config.yaml
n_layer: 12
d_model: 256
n_head: 4
n_kv_head: 4
head_dim: 64
d_mlp: 1024
vocab_size: 8192
activation: "polyrelu"
norm: "rmsnorm"
norm_place: "pre"
norm_eps: 1e-06
positions: "rope"
rope_base: 1540.0
rope_fraction: 0.5
qk_norm: true
attn_scale: 0.125
bias: "none"
tie_embeddings: false
parallel_block: false
extras: ["some layers without attention", "local attention windows", "exclusive self-attention", "value embeddings", "learned residual scales", "skips across layers"]
init: "uniform"
init_std_qkv: 0.0301
init_std_o: 0.0
init_std_up: 0.0301
init_std_down: 0.0
optimizer: "muon_variant"
lr: 0.0108
lr_mult_down: 0.7
beta1: 0.93
lr_head: 0.0115
grad_clip: 2.0
warmup_steps: 22
schedule: "wsd"
decay_fraction: 1.0
decay_shape: "linear"
final_lr_fraction: 0.0
batch_tokens: 65536
seq_len: 2048
doc_mask: true
train_tokens: 572000000
steps: 8729
dataset: "wikipedia_en"
Each number is 50 + 12 x the weight over its row's rms, rounded and kept within 0 to 99. Layers, rows and columns count from 0. The size before them is the row's rms in percent of the matrix's.

# layer 3 MLP up, 1024x256, rms 0.167, rows 658-671, columns 0-255
108:85 52 60 30 53 66 55 50 22 43 51 67 44 54 43 37 41 60 70 71 48 62 54 44 42 62 52 67 57 50 62 44 50 81 53 35 31 48 54 68 66 35 54 68 48 56 41 57 45 41 53 52 36 46 55 32 54 43 42 60 57 35 41 49 42 55 49 55 66 60 55 57 50 61 56 42 45 39 82 46 57 45 44 76 73 48 44 40 33 51 48 58 43 30 63 42 52 36 49 59 74 39 58 58 55 35 65 43 44 46 38 47 48 62 51 57 62 52 48 42 38 42 59 35 60 46 46 62 65 57 56 47 49 66 61 56 60 47 42 46 32 40 52 63 47 43 42 75 51 45 60 64 54 58 47 59 39 58 63 60 45 64 74 53 40 54 20 60 49 14 64 52 46 26 47 64 51 66 41 69 40 22 40 37 64 60 61 40 44 53 71 35 63 73 37 68 49 43 55 41 64 67 45 47 49 56 51 61 26 41 46 68 48 27 59 44 79 64 44 31 40 45 64 49 53 50 60 39 50 38 58 32 67 39 44 33 48 65 66 44 39 44 33 40 53 41 43 46 63 46 64 31 48 38 38 58
100:59 61 38 62 58 56 55 50 37 30 66 53 37 52 47 44 59 41 41 28 49 58 74 44 34 43 47 23 55 61 35 54 51 68 55 46 47 72 42 28 57 45 21 64 42 50 53 39 38 68 59 48 48 48 49 41 59 47 68 45 30 46 53 60 50 46 51 42 63 47 44 62 45 53 62 33 26 55 50 69 37 58 50 55 45 31 50 56 57 68 60 70 68 54 66 60 47 54 37 44 59 47 51 46 64 49 44 22 44 45 62 55 66 54 30 61 42 48 62 50 61 50 51 52 32 70 35 45 47 67 44 20 73 42 61 60 51 70 40 41 32 65 49 57 50 66 33 57 24 46 52 57 47 47 34 73 42 50 39 45 50 52 66 41 59 38 60 44 52 42 20 59 50 52 34 56 51 48 53 45 29 19 40 60 76 47 70 74 52 37 56 53 53 36 44 36 36 34 27 58 45 40 60 22 48 55 46 62 70 50 60 40 47 49 61 35 74 52 55 40 44 72 53 69 39 39 45 24 42 41 47 62 44 39 50 41 52 47 53 35 41 60 58 45 57 60 34 54 61 43 84 51 55 51 42 57
100:51 51 52 19 53 65 50 38 32 59 30 48 29 42 69 38 49 47 51 29 63 64 44 37 13 58 41 54 62 65 55 45 58 36 45 37 38 57 47 56 45 40 28 52 48 51 38 55 54 47 37 47 48 47 56 62 66 67 51 50 32 38 50 73 45 54 44 75 42 74 43 19 46 37 65 46 65 28 45 57 55 38 59 51 42 52 65 47 45 53 57 50 61 60 59 50 53 79 73 45 62 61 43 54 51 50 47 70 40 57 36 60 56 45 46 47 66 60 34 34 33 44 56 56 68 54 70 36 26 40 58 58 54 39 21 74 37 44 37 30 57 34 61 68 41 44 49 58 51 59 37 36 38 32 40 58 53 48 59 52 46 65 68 55 54 44 58 55 48 41 56 51 41 40 41 46 56 58 43 51 49 57 54 62 63 46 52 65 67 60 47 48 52 25 46 62 36 47 59 50 17 60 58 61 20 43 46 33 46 35 53 36 55 25 64 62 48 58 47 21 30 54 48 48 58 52 40 57 56 46 45 58 51 63 39 74 35 73 48 37 56 35 58 53 56 60 36 76 59 52 46 37 56 58 61 46
100:57 66 47 48 63 80 54 32 67 31 41 53 53 52 47 47 68 37 28 56 43 76 36 53 72 35 62 64 52 39 67 23 43 57 48 54 53 45 65 49 53 43 59 61 54 50 64 36 50 40 44 24 54 65 58 46 59 47 32 57 56 44 50 47 53 51 29 59 31 69 53 50 30 21 56 61 38 56 41 46 55 54 42 49 57 60 40 55 34 35 49 41 65 54 40 61 52 62 57 47 30 51 66 54 41 51 49 52 44 49 37 52 23 28 49 70 39 47 56 53 49 44 40 55 53 73 56 64 34 39 78 29 63 57 59 52 54 53 59 56 44 54 51 66 46 57 77 54 46 39 45 50 46 42 64 39 69 55 62 74 55 23 47 56 51 31 39 46 44 55 66 34 62 86 40 53 65 61 38 61 93 43 38 52 66 63 54 67 36 55 37 48 49 47 43 56 36 42 66 68 39 38 51 38 50 60 36 54 41 60 35 64 38 48 59 52 51 61 33 42 38 52 65 63 56 61 58 46 65 68 54 53 48 55 49 60 58 72 59 48 58 43 25 49 37 26 54 42 61 40 50 52 52 46 60 67
105:57 45 31 49 34 65 42 67 71 48 30 37 33 73 67 40 72 39 52 38 55 56 52 45 51 38 35 42 62 49 69 50 46 50 78 45 50 57 55 51 88 45 62 51 41 54 51 64 36 38 52 44 62 51 61 52 41 42 50 49 30 59 38 55 28 62 39 61 66 37 53 46 53 39 24 56 54 47 29 45 33 48 49 39 62 75 45 41 60 32 48 53 41 26 44 63 36 44 43 35 31 42 51 54 59 59 46 58 41 41 38 49 38 42 60 55 44 49 51 43 60 52 55 43 52 52 49 38 38 63 46 50 49 25 53 27 37 13 47 56 83 39 45 63 48 81 54 50 30 61 50 46 61 53 29 69 46 70 70 50 55 34 39 59 49 30 49 63 60 50 55 41 40 42 61 49 42 55 43 39 41 41 43 47 53 57 40 47 40 49 38 41 38 29 30 55 65 48 57 47 53 64 34 43 47 47 59 61 73 52 60 42 30 39 50 49 41 66 60 40 45 41 46 57 37 51 63 20 53 53 53 40 33 67 27 59 60 30 55 39 44 72 69 48 37 37 35 49 64 51 61 30 56 64 39 51
108:34 58 48 54 39 22 64 53 60 21 47 61 53 68 56 47 30 53 47 46 54 55 52 59 20 27 53 65 53 29 23 67 46 61 67 43 49 44 69 50 40 49 71 43 50 49 51 51 53 53 59 58 39 49 58 38 61 52 35 48 41 68 57 48 75 54 51 41 55 37 47 63 65 51 32 51 45 43 51 54 40 44 47 74 44 26 48 74 40 72 36 45 70 63 56 63 33 61 40 64 74 42 40 42 44 39 61 43 40 40 44 53 45 51 55 26 33 71 40 59 43 59 60 48 41 54 34 30 43 67 56 47 38 59 37 53 65 40 64 53 50 94 54 31 48 63 66 57 45 66 56 51 40 72 59 36 44 57 69 42 45 47 47 77 38 48 68 61 44 53 53 55 39 45 52 56 63 51 64 64 53 49 57 34 56 44 54 72 66 40 53 56 27 57 42 51 40 51 42 45 65 68 60 48 57 57 58 44 46 55 33 36 42 65 50 34 63 52 58 29 61 39 33 60 56 76 33 40 55 43 40 54 50 54 63 67 43 46 73 42 49 57 71 53 52 69 68 64 61 49 56 57 55 43 62 37
098:46 52 50 44 37 26 38 45 51 56 54 56 53 69 43 49 58 49 58 37 27 46 51 35 57 76 60 69 56 36 32 28 58 55 50 50 61 39 46 50 59 68 57 55 61 33 37 53 54 43 25 72 35 30 33 64 41 42 59 58 36 46 28 47 35 49 47 46 61 48 46 62 57 47 51 43 46 67 48 41 41 48 52 46 66 33 39 60 21 40 49 60 73 60 34 40 48 72 41 46 53 56 54 55 67 49 66 32 47 47 42 51 65 51 29 42 45 51 34 51 49 46 40 41 40 44 64 29 56 33 53 60 56 21 70 70 36 75 52 46 52 54 50 44 78 34 51 62 53 68 63 67 49 52 53 53 15 26 58 51 45 40 44 52 53 53 57 53 37 36 38 23 61 61 45 54 47 51 32 20 31 44 50 61 45 47 54 61 64 48 60 36 71 61 51 30 25 50 59 38 62 43 40 45 55 53 45 60 54 56 43 33 52 53 38 65 63 57 72 60 61 29 28 32 63 63 81 55 71 31 44 51 46 47 54 49 58 54 54 54 38 57 66 55 49 40 42 56 52 55 52 54 46 63 67 36
097:43 49 40 57 55 37 50 58 48 34 55 24 41 49 44 46 47 53 42 51 34 60 34 50 62 53 38 69 45 67 51 46 39 44 58 41 41 44 42 41 57 33 50 42 60 28 45 68 62 45 51 58 42 47 43 69 62 31 61 40 63 42 42 45 46 64 47 34 68 58 15 64 59 57 65 74 65 26 48 64 34 72 24 50 37 48 51 77 54 62 42 63 55 59 69 39 72 42 50 50 54 42 33 46 45 54 66 56 49 36 62 48 40 58 51 58 49 15 49 54 35 43 50 52 47 72 63 52 40 49 23 43 50 66 64 53 51 62 38 42 32 48 45 38 37 59 57 59 63 78 60 33 54 43 69 56 38 39 28 41 55 43 40 55 58 51 58 47 50 46 28 39 46 42 58 68 61 63 33 42 52 33 22 38 50 43 72 59 35 47 47 46 65 62 50 51 46 54 29 46 57 64 40 50 48 28 61 37 55 37 52 81 34 51 60 35 70 58 54 46 60 43 66 49 79 49 52 60 54 50 48 45 55 58 52 64 58 34 38 21 44 60 70 46 39 30 40 43 40 58 47 46 36 51 42 60
102:33 60 69 43 58 57 48 66 51 58 55 42 55 56 56 84 61 52 43 70 46 58 52 41 54 40 58 64 68 49 49 53 38 35 48 53 43 49 36 62 63 38 69 53 58 32 48 57 55 43 34 60 64 48 53 86 41 48 36 45 68 35 55 47 65 58 64 40 39 55 19 35 53 41 50 46 55 46 66 77 50 51 26 48 60 54 57 50 76 51 52 46 56 63 45 44 41 34 56 57 45 55 39 37 52 46 39 44 35 60 46 53 49 37 35 62 57 64 47 59 56 62 48 53 63 41 37 26 39 61 30 43 52 21 38 46 57 33 41 55 49 79 42 70 54 41 35 52 37 56 58 54 35 52 35 33 50 43 69 65 43 57 53 40 36 39 38 46 52 43 26 49 55 40 44 53 54 38 47 45 49 37 56 55 29 42 37 33 46 65 57 57 34 22 35 52 74 41 60 50 37 34 22 30 46 60 23 61 45 26 74 62 49 75 51 43 38 27 48 53 56 48 47 41 52 51 37 23 74 47 57 48 72 43 34 59 51 44 31 68 52 40 58 51 41 42 56 38 54 55 34 57 50 58 49 53
108:32 40 34 57 54 63 88 43 47 54 54 41 57 37 41 64 62 39 58 34 37 37 36 77 44 35 72 49 29 52 52 73 33 55 58 65 66 61 56 35 47 73 61 67 65 44 49 57 45 26 59 64 56 49 54 34 53 57 65 53 59 49 55 24 65 57 76 38 73 58 31 60 44 48 51 44 22 48 65 46 49 31 65 52 47 59 41 42 41 61 37 57 45 59 45 55 71 60 55 43 45 54 27 49 58 59 54 55 38 40 58 37 58 52 46 57 60 26 41 40 45 34 46 48 55 57 58 43 39 57 46 76 67 57 51 46 55 54 55 34 44 41 55 34 49 54 41 51 40 65 67 68 48 21 43 56 52 63 55 69 64 63 47 44 46 50 72 52 46 43 45 41 30 61 53 65 52 44 41 55 60 49 77 46 46 36 52 47 32 50 42 43 60 35 59 54 42 56 69 59 43 61 36 60 64 49 51 34 48 47 37 63 61 49 30 40 37 49 47 24 57 44 52 57 55 47 54 64 55 23 38 57 45 35 61 51 58 65 54 45 76 62 59 71 70 34 38 48 57 35 37 59 29 35 48 73
112:48 80 64 58 47 50 56 33 52 61 51 63 47 50 58 44 37 50 62 62 47 67 40 44 58 54 29 46 92 39 57 67 49 70 37 32 19 29 47 56 48 31 62 48 56 58 42 51 32 35 41 50 37 27 40 68 49 46 45 57 45 60 58 47 34 78 80 29 63 45 37 50 41 35 27 40 63 56 40 54 51 48 52 57 47 56 44 44 47 60 52 40 65 52 69 34 67 49 45 54 44 30 50 67 41 50 22 68 59 53 48 62 46 43 53 33 47 60 61 47 43 43 44 67 48 55 38 37 33 48 72 57 43 39 45 44 49 54 74 54 48 56 70 65 60 52 53 27 45 53 59 43 42 57 56 50 35 67 72 59 47 63 36 57 46 46 38 75 63 60 49 39 43 37 47 51 53 54 43 59 58 55 51 38 27 30 41 42 48 71 46 59 41 65 29 45 43 56 58 41 49 51 55 30 45 47 44 40 26 39 45 54 62 46 61 84 43 65 58 59 35 55 37 56 47 46 51 63 66 57 45 43 64 64 49 49 43 49 39 29 47 37 61 38 75 67 37 59 64 46 38 63 37 64 65 59
090:46 46 32 49 70 38 44 26 48 29 63 63 51 48 79 54 45 44 57 50 78 50 51 32 65 46 40 32 58 53 59 58 45 51 33 44 58 36 62 44 53 52 59 35 72 76 38 60 72 34 62 71 47 63 35 52 37 35 37 36 48 40 60 72 46 70 50 73 66 51 54 53 62 50 64 39 43 55 46 53 64 36 41 54 39 14 37 48 30 50 61 59 26 43 39 35 28 52 44 57 50 70 53 56 37 58 56 45 62 38 60 40 42 48 48 57 60 44 54 47 48 41 55 61 50 60 55 43 50 59 77 56 43 38 47 34 44 30 39 47 39 48 48 43 34 38 42 81 26 43 59 67 52 68 42 54 42 56 68 58 46 59 61 44 60 49 57 59 67 27 46 49 35 38 57 60 60 44 71 45 59 49 59 33 39 44 67 39 55 39 48 50 73 39 38 51 65 65 43 44 46 50 69 59 55 72 64 64 47 55 37 45 29 51 36 44 37 51 56 46 55 63 75 48 40 61 48 70 55 44 38 29 55 34 42 57 39 36 52 43 52 32 63 54 41 53 59 51 31 58 62 52 25 70 52 48
108:55 44 51 58 61 47 42 57 46 82 72 27 57 82 43 62 44 56 51 31 42 66 43 42 52 68 36 55 46 54 41 49 57 42 63 46 45 21 47 38 43 53 57 57 63 55 35 58 54 70 72 38 42 29 25 39 56 35 42 43 41 49 47 71 39 61 48 43 55 54 55 27 23 34 73 54 67 52 56 57 49 50 37 37 36 64 43 49 52 39 60 56 51 47 46 56 64 49 45 54 54 49 46 48 40 47 45 52 58 54 45 26 58 69 30 54 45 73 55 52 64 46 35 50 42 49 54 25 50 36 49 42 36 49 42 59 62 58 66 67 58 26 49 42 53 55 38 42 37 77 47 63 54 34 65 51 67 63 38 40 42 43 58 41 60 55 45 50 58 57 49 23 28 32 36 56 45 46 49 55 82 37 16 25 56 26 42 56 65 37 61 56 69 54 81 54 59 54 56 58 47 53 61 40 44 38 51 69 57 62 57 67 61 44 65 26 43 55 68 52 49 44 53 44 59 40 51 74 55 69 51 52 53 52 33 40 52 25 36 43 47 48 47 57 40 35 45 45 65 55 60 50 52 54 56 59
104:56 60 58 44 56 51 43 46 41 38 47 55 56 46 45 39 50 65 31 20 51 55 63 77 55 51 45 43 50 50 36 56 76 52 58 75 58 57 42 37 69 52 49 62 28 52 64 43 50 47 63 51 59 61 35 62 59 38 50 93 50 62 54 69 64 48 56 56 47 39 44 48 41 48 45 57 48 72 45 64 51 64 70 57 34 53 55 53 30 48 44 44 70 62 22 31 56 38 64 55 48 53 77 55 70 59 38 44 54 42 48 58 63 60 47 56 43 72 34 75 60 61 46 50 64 56 34 60 47 46 50 42 59 53 61 57 49 56 65 55 58 58 43 55 38 45 53 41 50 80 57 79 58 54 44 52 33 25 44 39 57 68 40 46 36 43 41 29 39 60 58 53 56 65 50 42 44 65 50 43 38 73 38 27 69 61 53 23 49 54 62 42 59 56 30 58 50 46 69 54 29 49 41 56 55 48 55 26 64 57 74 56 49 41 40 43 72 33 23 62 39 36 35 46 61 33 64 63 44 46 38 64 61 60 45 51 52 54 60 56 57 63 49 49 71 41 43 40 68 57 47 62 32 61 58 53
# layer 3 MLP down (transposed), 1024x256, rms 0.0595, rows 658-670, columns 0-255
085:63 49 56 50 48 57 64 59 46 59 21 49 65 50 48 39 63 61 39 58 23 51 52 43 56 51 59 59 67 39 46 58 32 41 48 55 45 47 35 52 52 52 29 70 56 52 66 61 49 39 42 67 63 57 43 27 27 39 47 44 48 44 45 56 50 72 60 41 20 52 41 33 32 45 57 56 47 41 26 42 59 42 53 51 29 79 75 59 60 55 29 53 40 44 46 44 57 35 54 69 56 59 33 47 56 37 53 79 42 55 69 64 43 45 45 40 49 66 58 85 57 30 51 53 57 42 49 34 36 64 39 57 43 42 49 52 60 63 57 71 53 59 63 39 59 33 56 46 42 54 57 51 45 57 67 59 40 39 33 61 60 46 52 53 41 52 49 55 63 56 41 61 58 67 30 29 52 72 69 59 75 38 59 42 49 59 45 42 61 55 57 48 27 54 40 45 51 26 78 32 58 31 73 48 46 52 57 38 53 40 61 66 61 41 56 34 42 75 57 62 57 75 51 66 63 62 46 50 68 53 35 51 45 40 47 41 52 45 47 40 60 54 31 73 51 57 66 56 57 29 64 66 34 40 54 57
103:66 61 63 63 49 66 34 35 38 59 66 60 56 83 61 51 52 61 47 16 26 71 55 46 64 25 36 49 44 64 50 47 52 63 53 59 76 72 43 41 53 47 36 62 42 45 53 60 56 47 33 38 56 42 58 36 51 69 22 48 49 54 66 38 62 70 73 62 49 62 51 71 68 50 67 61 50 39 48 40 56 53 38 42 40 39 59 36 68 37 60 49 64 24 38 55 60 40 64 40 42 56 53 58 66 46 50 57 65 44 54 65 36 54 69 50 49 52 50 45 53 16 68 72 41 53 30 36 48 54 51 45 66 69 55 53 68 51 69 48 41 58 41 51 53 47 57 59 29 67 52 60 49 32 41 54 50 53 47 35 77 35 28 57 42 59 66 52 51 56 45 60 39 39 54 62 47 49 48 46 55 32 67 50 46 45 64 61 39 50 62 56 34 71 43 37 45 61 57 49 69 46 74 62 60 45 47 46 29 38 52 78 57 61 60 71 48 56 56 43 44 56 54 70 27 33 55 49 49 44 62 48 42 41 56 43 65 39 52 38 62 48 51 53 54 45 63 49 63 49 45 51 54 27 65 67
094:55 42 47 46 53 44 34 35 45 66 51 46 57 55 52 49 56 34 74 56 51 36 64 63 40 30 28 43 42 66 49 27 46 47 74 41 47 20 54 57 44 67 44 55 50 63 55 60 48 51 54 49 70 21 52 57 60 51 42 57 50 45 33 56 57 41 54 54 54 38 64 52 40 61 60 71 48 31 63 47 76 65 74 32 61 47 38 57 44 41 64 33 44 24 60 51 53 44 31 53 61 45 71 25 62 62 45 57 32 59 53 58 62 72 41 37 34 70 43 48 54 56 68 55 56 76 63 37 68 48 51 69 50 72 40 52 71 37 35 37 76 51 34 50 61 37 48 26 44 65 36 56 34 32 22 55 43 55 60 53 44 59 59 48 54 70 63 55 33 44 48 41 48 59 50 51 42 58 41 47 46 56 60 58 37 42 33 71 68 50 45 52 25 63 55 53 35 45 51 54 42 63 66 43 53 59 50 62 28 58 44 28 43 47 55 42 69 31 56 40 40 53 60 44 86 54 47 52 57 51 49 35 51 53 55 36 42 30 51 40 39 51 51 52 54 38 40 42 36 58 49 49 42 31 37 34
107:48 54 37 49 76 41 57 75 53 47 35 59 55 56 53 57 42 60 56 40 46 35 49 46 70 47 61 58 60 45 64 56 63 48 30 72 56 40 33 45 36 46 38 36 61 46 30 49 51 42 60 67 58 44 51 47 42 40 43 71 46 55 61 48 66 31 44 46 52 58 62 55 55 52 36 52 44 51 38 36 40 59 58 36 48 27 44 58 49 37 50 26 64 60 43 40 48 41 65 42 43 49 33 53 42 45 56 64 42 54 31 52 61 51 32 71 56 52 43 75 64 51 56 64 51 65 47 30 42 49 28 39 48 44 33 59 79 70 15 37 28 31 31 54 71 44 40 61 53 40 60 51 81 34 52 57 46 59 59 56 55 66 59 28 59 56 51 64 48 67 23 46 68 71 47 26 63 44 42 38 72 56 18 41 42 50 56 30 53 56 42 32 42 61 40 38 40 38 57 45 39 53 48 32 54 51 63 41 45 42 50 46 38 68 70 69 59 50 35 33 55 54 54 45 30 46 44 54 45 65 61 42 39 54 37 51 66 46 56 45 56 34 41 23 56 53 70 31 56 66 46 45 62 46 54 47
107:60 35 43 44 51 51 39 42 47 35 70 61 40 42 47 45 52 62 61 65 50 48 66 27 51 28 48 77 54 39 62 53 47 41 34 54 39 58 58 49 48 53 48 49 53 31 62 52 40 55 58 71 58 65 44 39 60 59 55 62 42 56 53 47 57 44 52 41 53 38 29 50 44 55 42 61 56 43 31 45 61 29 59 38 34 41 60 46 55 49 56 60 57 75 50 82 35 31 46 52 48 34 52 49 62 65 41 35 45 55 53 34 41 49 53 80 42 62 24 35 65 73 42 63 57 56 45 50 55 51 51 60 61 37 61 25 33 67 35 58 66 25 56 64 43 57 55 58 59 48 55 68 56 62 42 54 46 40 56 55 56 47 48 29 59 55 50 48 39 45 36 49 38 49 27 43 24 52 40 33 61 61 23 71 43 67 47 36 76 53 50 22 52 42 35 43 71 44 49 46 41 40 58 44 50 50 33 62 43 39 38 29 42 33 31 47 46 35 37 33 62 42 55 62 41 59 41 51 47 37 63 62 37 41 38 48 67 58 50 60 53 31 26 59 27 26 31 36 57 59 63 62 34 67 61 26
102:44 47 55 48 49 48 69 63 49 13 29 54 62 59 52 44 44 57 46 22 38 48 57 51 33 65 46 54 22 69 59 61 42 60 35 34 38 69 31 46 67 50 55 72 56 54 53 68 53 44 60 46 66 64 60 34 53 45 67 81 50 40 64 42 48 61 57 38 41 61 43 52 63 82 45 49 47 61 62 50 41 42 50 26 46 46 63 43 47 65 45 48 20 42 59 76 32 51 38 56 50 49 63 45 62 63 57 57 33 68 70 61 40 36 55 61 52 73 63 51 53 69 54 47 54 44 67 65 50 52 60 50 62 48 59 34 53 38 69 69 38 47 32 53 62 44 69 47 50 43 57 73 82 64 49 46 24 49 56 50 47 59 57 51 48 31 64 46 48 50 50 71 48 63 56 38 57 44 53 64 53 30 59 45 28 46 46 55 48 55 53 49 68 53 46 41 53 62 59 68 71 56 61 62 47 59 53 38 60 69 41 36 46 65 35 34 52 36 54 20 62 21 58 57 51 54 47 64 52 62 48 71 44 28 56 54 52 46 61 58 48 62 29 48 53 44 59 37 45 63 58 40 51 53 57 49
092:53 51 60 41 52 59 39 26 76 34 68 68 43 61 36 42 32 44 54 52 58 56 45 50 77 43 54 49 60 63 58 66 54 45 38 31 49 56 50 35 23 33 52 74 52 62 46 45 36 29 57 35 49 56 59 46 38 67 62 33 57 45 60 61 75 74 54 63 67 66 59 69 35 49 50 56 30 53 44 18 63 55 68 42 43 77 56 62 64 50 47 68 62 69 48 53 51 64 39 50 42 60 46 35 46 53 52 31 36 53 54 53 36 51 50 39 50 56 66 30 57 63 30 58 52 34 43 57 55 63 45 41 68 51 48 43 49 78 28 31 47 55 42 55 49 46 52 53 66 42 46 46 76 44 71 52 57 61 44 33 40 43 49 55 55 58 61 69 66 37 55 67 50 34 67 52 65 65 62 50 51 54 44 64 54 45 48 57 59 41 41 60 55 27 62 38 73 35 47 54 68 49 43 50 65 59 34 45 39 33 25 36 34 47 45 45 38 40 48 59 63 42 39 42 59 35 34 35 51 54 43 44 43 65 44 85 62 54 53 56 54 55 55 52 50 57 72 33 34 36 58 44 66 52 64 58
099:46 58 45 49 56 48 51 67 46 47 77 27 66 36 35 31 43 38 47 67 43 32 62 77 45 53 42 47 40 53 63 61 57 47 63 75 72 54 42 44 46 51 32 54 46 31 42 50 33 24 25 58 47 48 47 71 40 43 64 73 55 50 60 74 65 37 64 62 41 38 58 43 66 50 48 49 52 47 33 52 56 42 54 26 61 37 51 48 43 67 68 52 46 66 67 37 47 32 43 50 46 45 50 32 40 52 54 52 39 38 38 57 47 46 43 65 43 54 47 42 50 41 43 51 76 61 54 57 52 29 32 45 55 40 67 52 44 61 51 67 42 53 54 36 79 73 34 66 56 46 50 54 49 56 57 21 53 58 27 65 46 58 39 51 44 51 55 53 58 30 44 50 62 67 48 63 54 59 65 54 50 63 48 76 67 41 66 72 50 27 47 64 51 33 46 62 49 36 38 56 56 57 71 66 37 41 15 41 41 68 60 38 48 55 45 72 47 46 59 51 46 43 53 36 41 57 46 56 44 68 47 50 58 53 49 65 60 61 51 42 52 23 46 36 39 48 40 54 62 57 64 60 15 56 60 41
095:44 42 66 58 56 47 33 45 47 55 59 50 61 46 55 37 69 47 39 48 63 35 64 56 50 36 69 45 26 61 43 34 56 43 47 59 61 85 46 40 62 46 58 60 29 65 44 78 73 48 43 70 47 54 59 58 68 72 47 48 47 34 68 58 42 53 14 38 42 53 41 45 43 43 54 50 64 48 70 65 71 37 63 67 46 57 55 53 48 45 24 54 50 54 46 71 51 54 38 68 42 36 51 66 47 48 67 58 49 39 40 51 61 24 37 62 66 47 58 48 79 68 34 35 64 59 41 49 55 55 50 49 45 40 62 78 45 46 43 34 59 46 48 46 42 38 52 42 45 50 53 62 37 28 44 49 68 56 43 46 47 53 51 23 60 58 60 53 59 38 40 42 54 62 56 28 51 62 47 58 68 49 48 44 44 38 38 54 51 40 70 43 49 53 29 41 39 57 71 47 76 56 47 66 53 68 54 41 41 69 55 37 59 54 49 88 25 51 48 39 34 40 52 57 32 40 44 62 57 35 22 47 31 53 35 34 52 40 32 36 53 45 48 65 50 30 48 42 47 44 56 36 54 57 39 47
097:63 32 41 51 61 59 63 52 53 49 37 36 35 29 25 71 52 45 55 35 48 66 51 44 44 44 31 69 47 58 57 72 52 37 49 62 37 34 50 44 42 68 73 84 24 58 45 46 45 45 40 49 58 44 32 47 44 46 55 54 28 52 44 41 58 31 73 53 58 59 40 23 40 64 56 48 49 18 48 50 52 41 63 62 33 57 65 50 59 57 37 50 49 49 62 57 75 50 53 36 30 33 55 52 62 55 52 63 23 49 65 60 48 56 43 58 47 43 55 47 50 23 63 40 34 55 66 49 43 53 55 56 54 42 31 60 50 32 58 52 56 66 67 40 56 53 61 51 44 55 34 61 52 41 50 42 68 52 68 57 26 59 66 70 18 56 55 62 37 67 41 59 46 61 39 56 39 45 48 48 58 43 47 46 48 48 71 41 35 51 54 51 46 48 56 53 55 46 62 37 51 60 46 41 53 52 71 55 39 56 45 35 43 53 69 34 30 63 26 22 41 40 43 40 44 46 45 64 57 41 48 49 60 30 73 44 58 71 63 40 52 38 57 39 65 29 43 26 79 62 55 58 33 51 53 60
100:50 61 59 61 51 40 68 61 51 63 51 33 43 48 68 56 66 66 34 50 42 40 71 55 64 56 35 54 48 58 70 50 53 60 73 70 53 52 50 52 47 58 65 51 42 57 60 45 21 50 45 50 41 69 25 58 63 64 23 34 35 30 30 28 51 79 49 28 54 57 29 48 78 35 41 40 50 42 56 52 33 31 48 50 51 59 42 48 55 60 51 20 66 43 53 43 57 43 54 37 53 44 74 58 47 51 38 54 64 48 47 47 47 37 35 58 46 45 52 50 56 54 61 68 41 56 35 36 45 61 39 43 35 65 32 58 60 57 71 31 62 53 55 47 65 62 43 39 61 37 50 62 63 67 60 54 43 74 48 39 45 61 40 68 57 66 54 57 41 22 53 47 53 48 74 58 45 41 58 35 33 34 31 68 54 78 63 58 40 61 59 62 59 53 52 32 49 47 37 47 69 57 46 47 41 35 48 37 50 55 50 47 48 32 48 52 56 91 48 55 51 64 56 46 55 54 52 55 43 55 52 51 67 48 56 50 33 56 29 34 31 49 78 35 51 66 57 59 47 59 49 43 45 35 31 44
105:71 51 56 63 54 40 41 55 50 48 41 56 54 40 74 41 50 52 54 52 60 43 81 35 52 40 38 55 53 59 62 51 54 42 43 48 45 52 46 32 46 40 56 35 54 74 53 56 65 59 51 42 46 56 63 51 46 55 42 51 43 54 66 53 31 70 50 70 59 46 54 44 56 42 56 68 31 55 61 74 69 17 53 65 52 39 56 55 44 41 61 54 42 54 43 35 35 47 36 58 45 51 58 57 41 57 58 52 70 67 35 52 47 62 21 48 38 54 64 41 47 49 46 81 40 37 53 45 57 59 36 16 48 25 37 46 66 59 62 65 33 42 36 46 46 67 42 52 52 32 25 55 61 53 64 52 16 46 61 51 31 71 69 42 63 24 53 37 63 46 34 62 55 71 47 67 52 46 71 43 66 39 74 51 48 53 51 47 46 36 52 53 54 30 46 42 50 59 56 49 21 50 65 42 44 56 63 57 34 57 42 55 46 63 57 46 60 56 51 70 84 55 72 61 35 44 47 39 48 46 64 24 31 46 49 61 60 45 61 38 39 32 60 49 51 32 50 40 44 62 48 40 48 43 52 27
121:34 54 59 58 32 56 49 53 49 49 52 49 78 66 50 59 57 45 58 44 51 55 47 61 69 47 46 38 43 52 41 60 63 55 63 43 62 25 53 48 36 43 73 48 61 59 51 56 57 57 48 60 48 34 38 52 40 38 37 63 36 39 51 75 51 54 40 44 55 69 60 25 36 60 66 48 66 63 32 37 56 58 19 59 25 68 50 46 57 63 67 62 39 54 70 67 59 50 68 61 42 50 58 49 71 69 44 43 64 41 34 24 44 50 45 33 51 50 40 43 69 60 55 66 64 52 68 43 51 40 52 33 40 55 35 51 64 48 56 59 53 46 54 44 89 67 44 37 74 55 37 43 61 51 65 46 55 40 56 46 47 50 49 48 35 65 60 53 55 60 31 39 42 52 60 52 51 55 42 64 68 48 41 32 57 42 42 47 54 62 39 64 51 65 55 65 53 56 67 51 70 55 50 49 42 53 34 55 38 57 71 46 71 32 74 42 23 52 46 47 67 64 54 59 48 28 40 48 77 84 46 53 56 51 44 51 14 65 42 43 53 52 50 53 57 34 59 51 58 46 64 43 37 21 56 63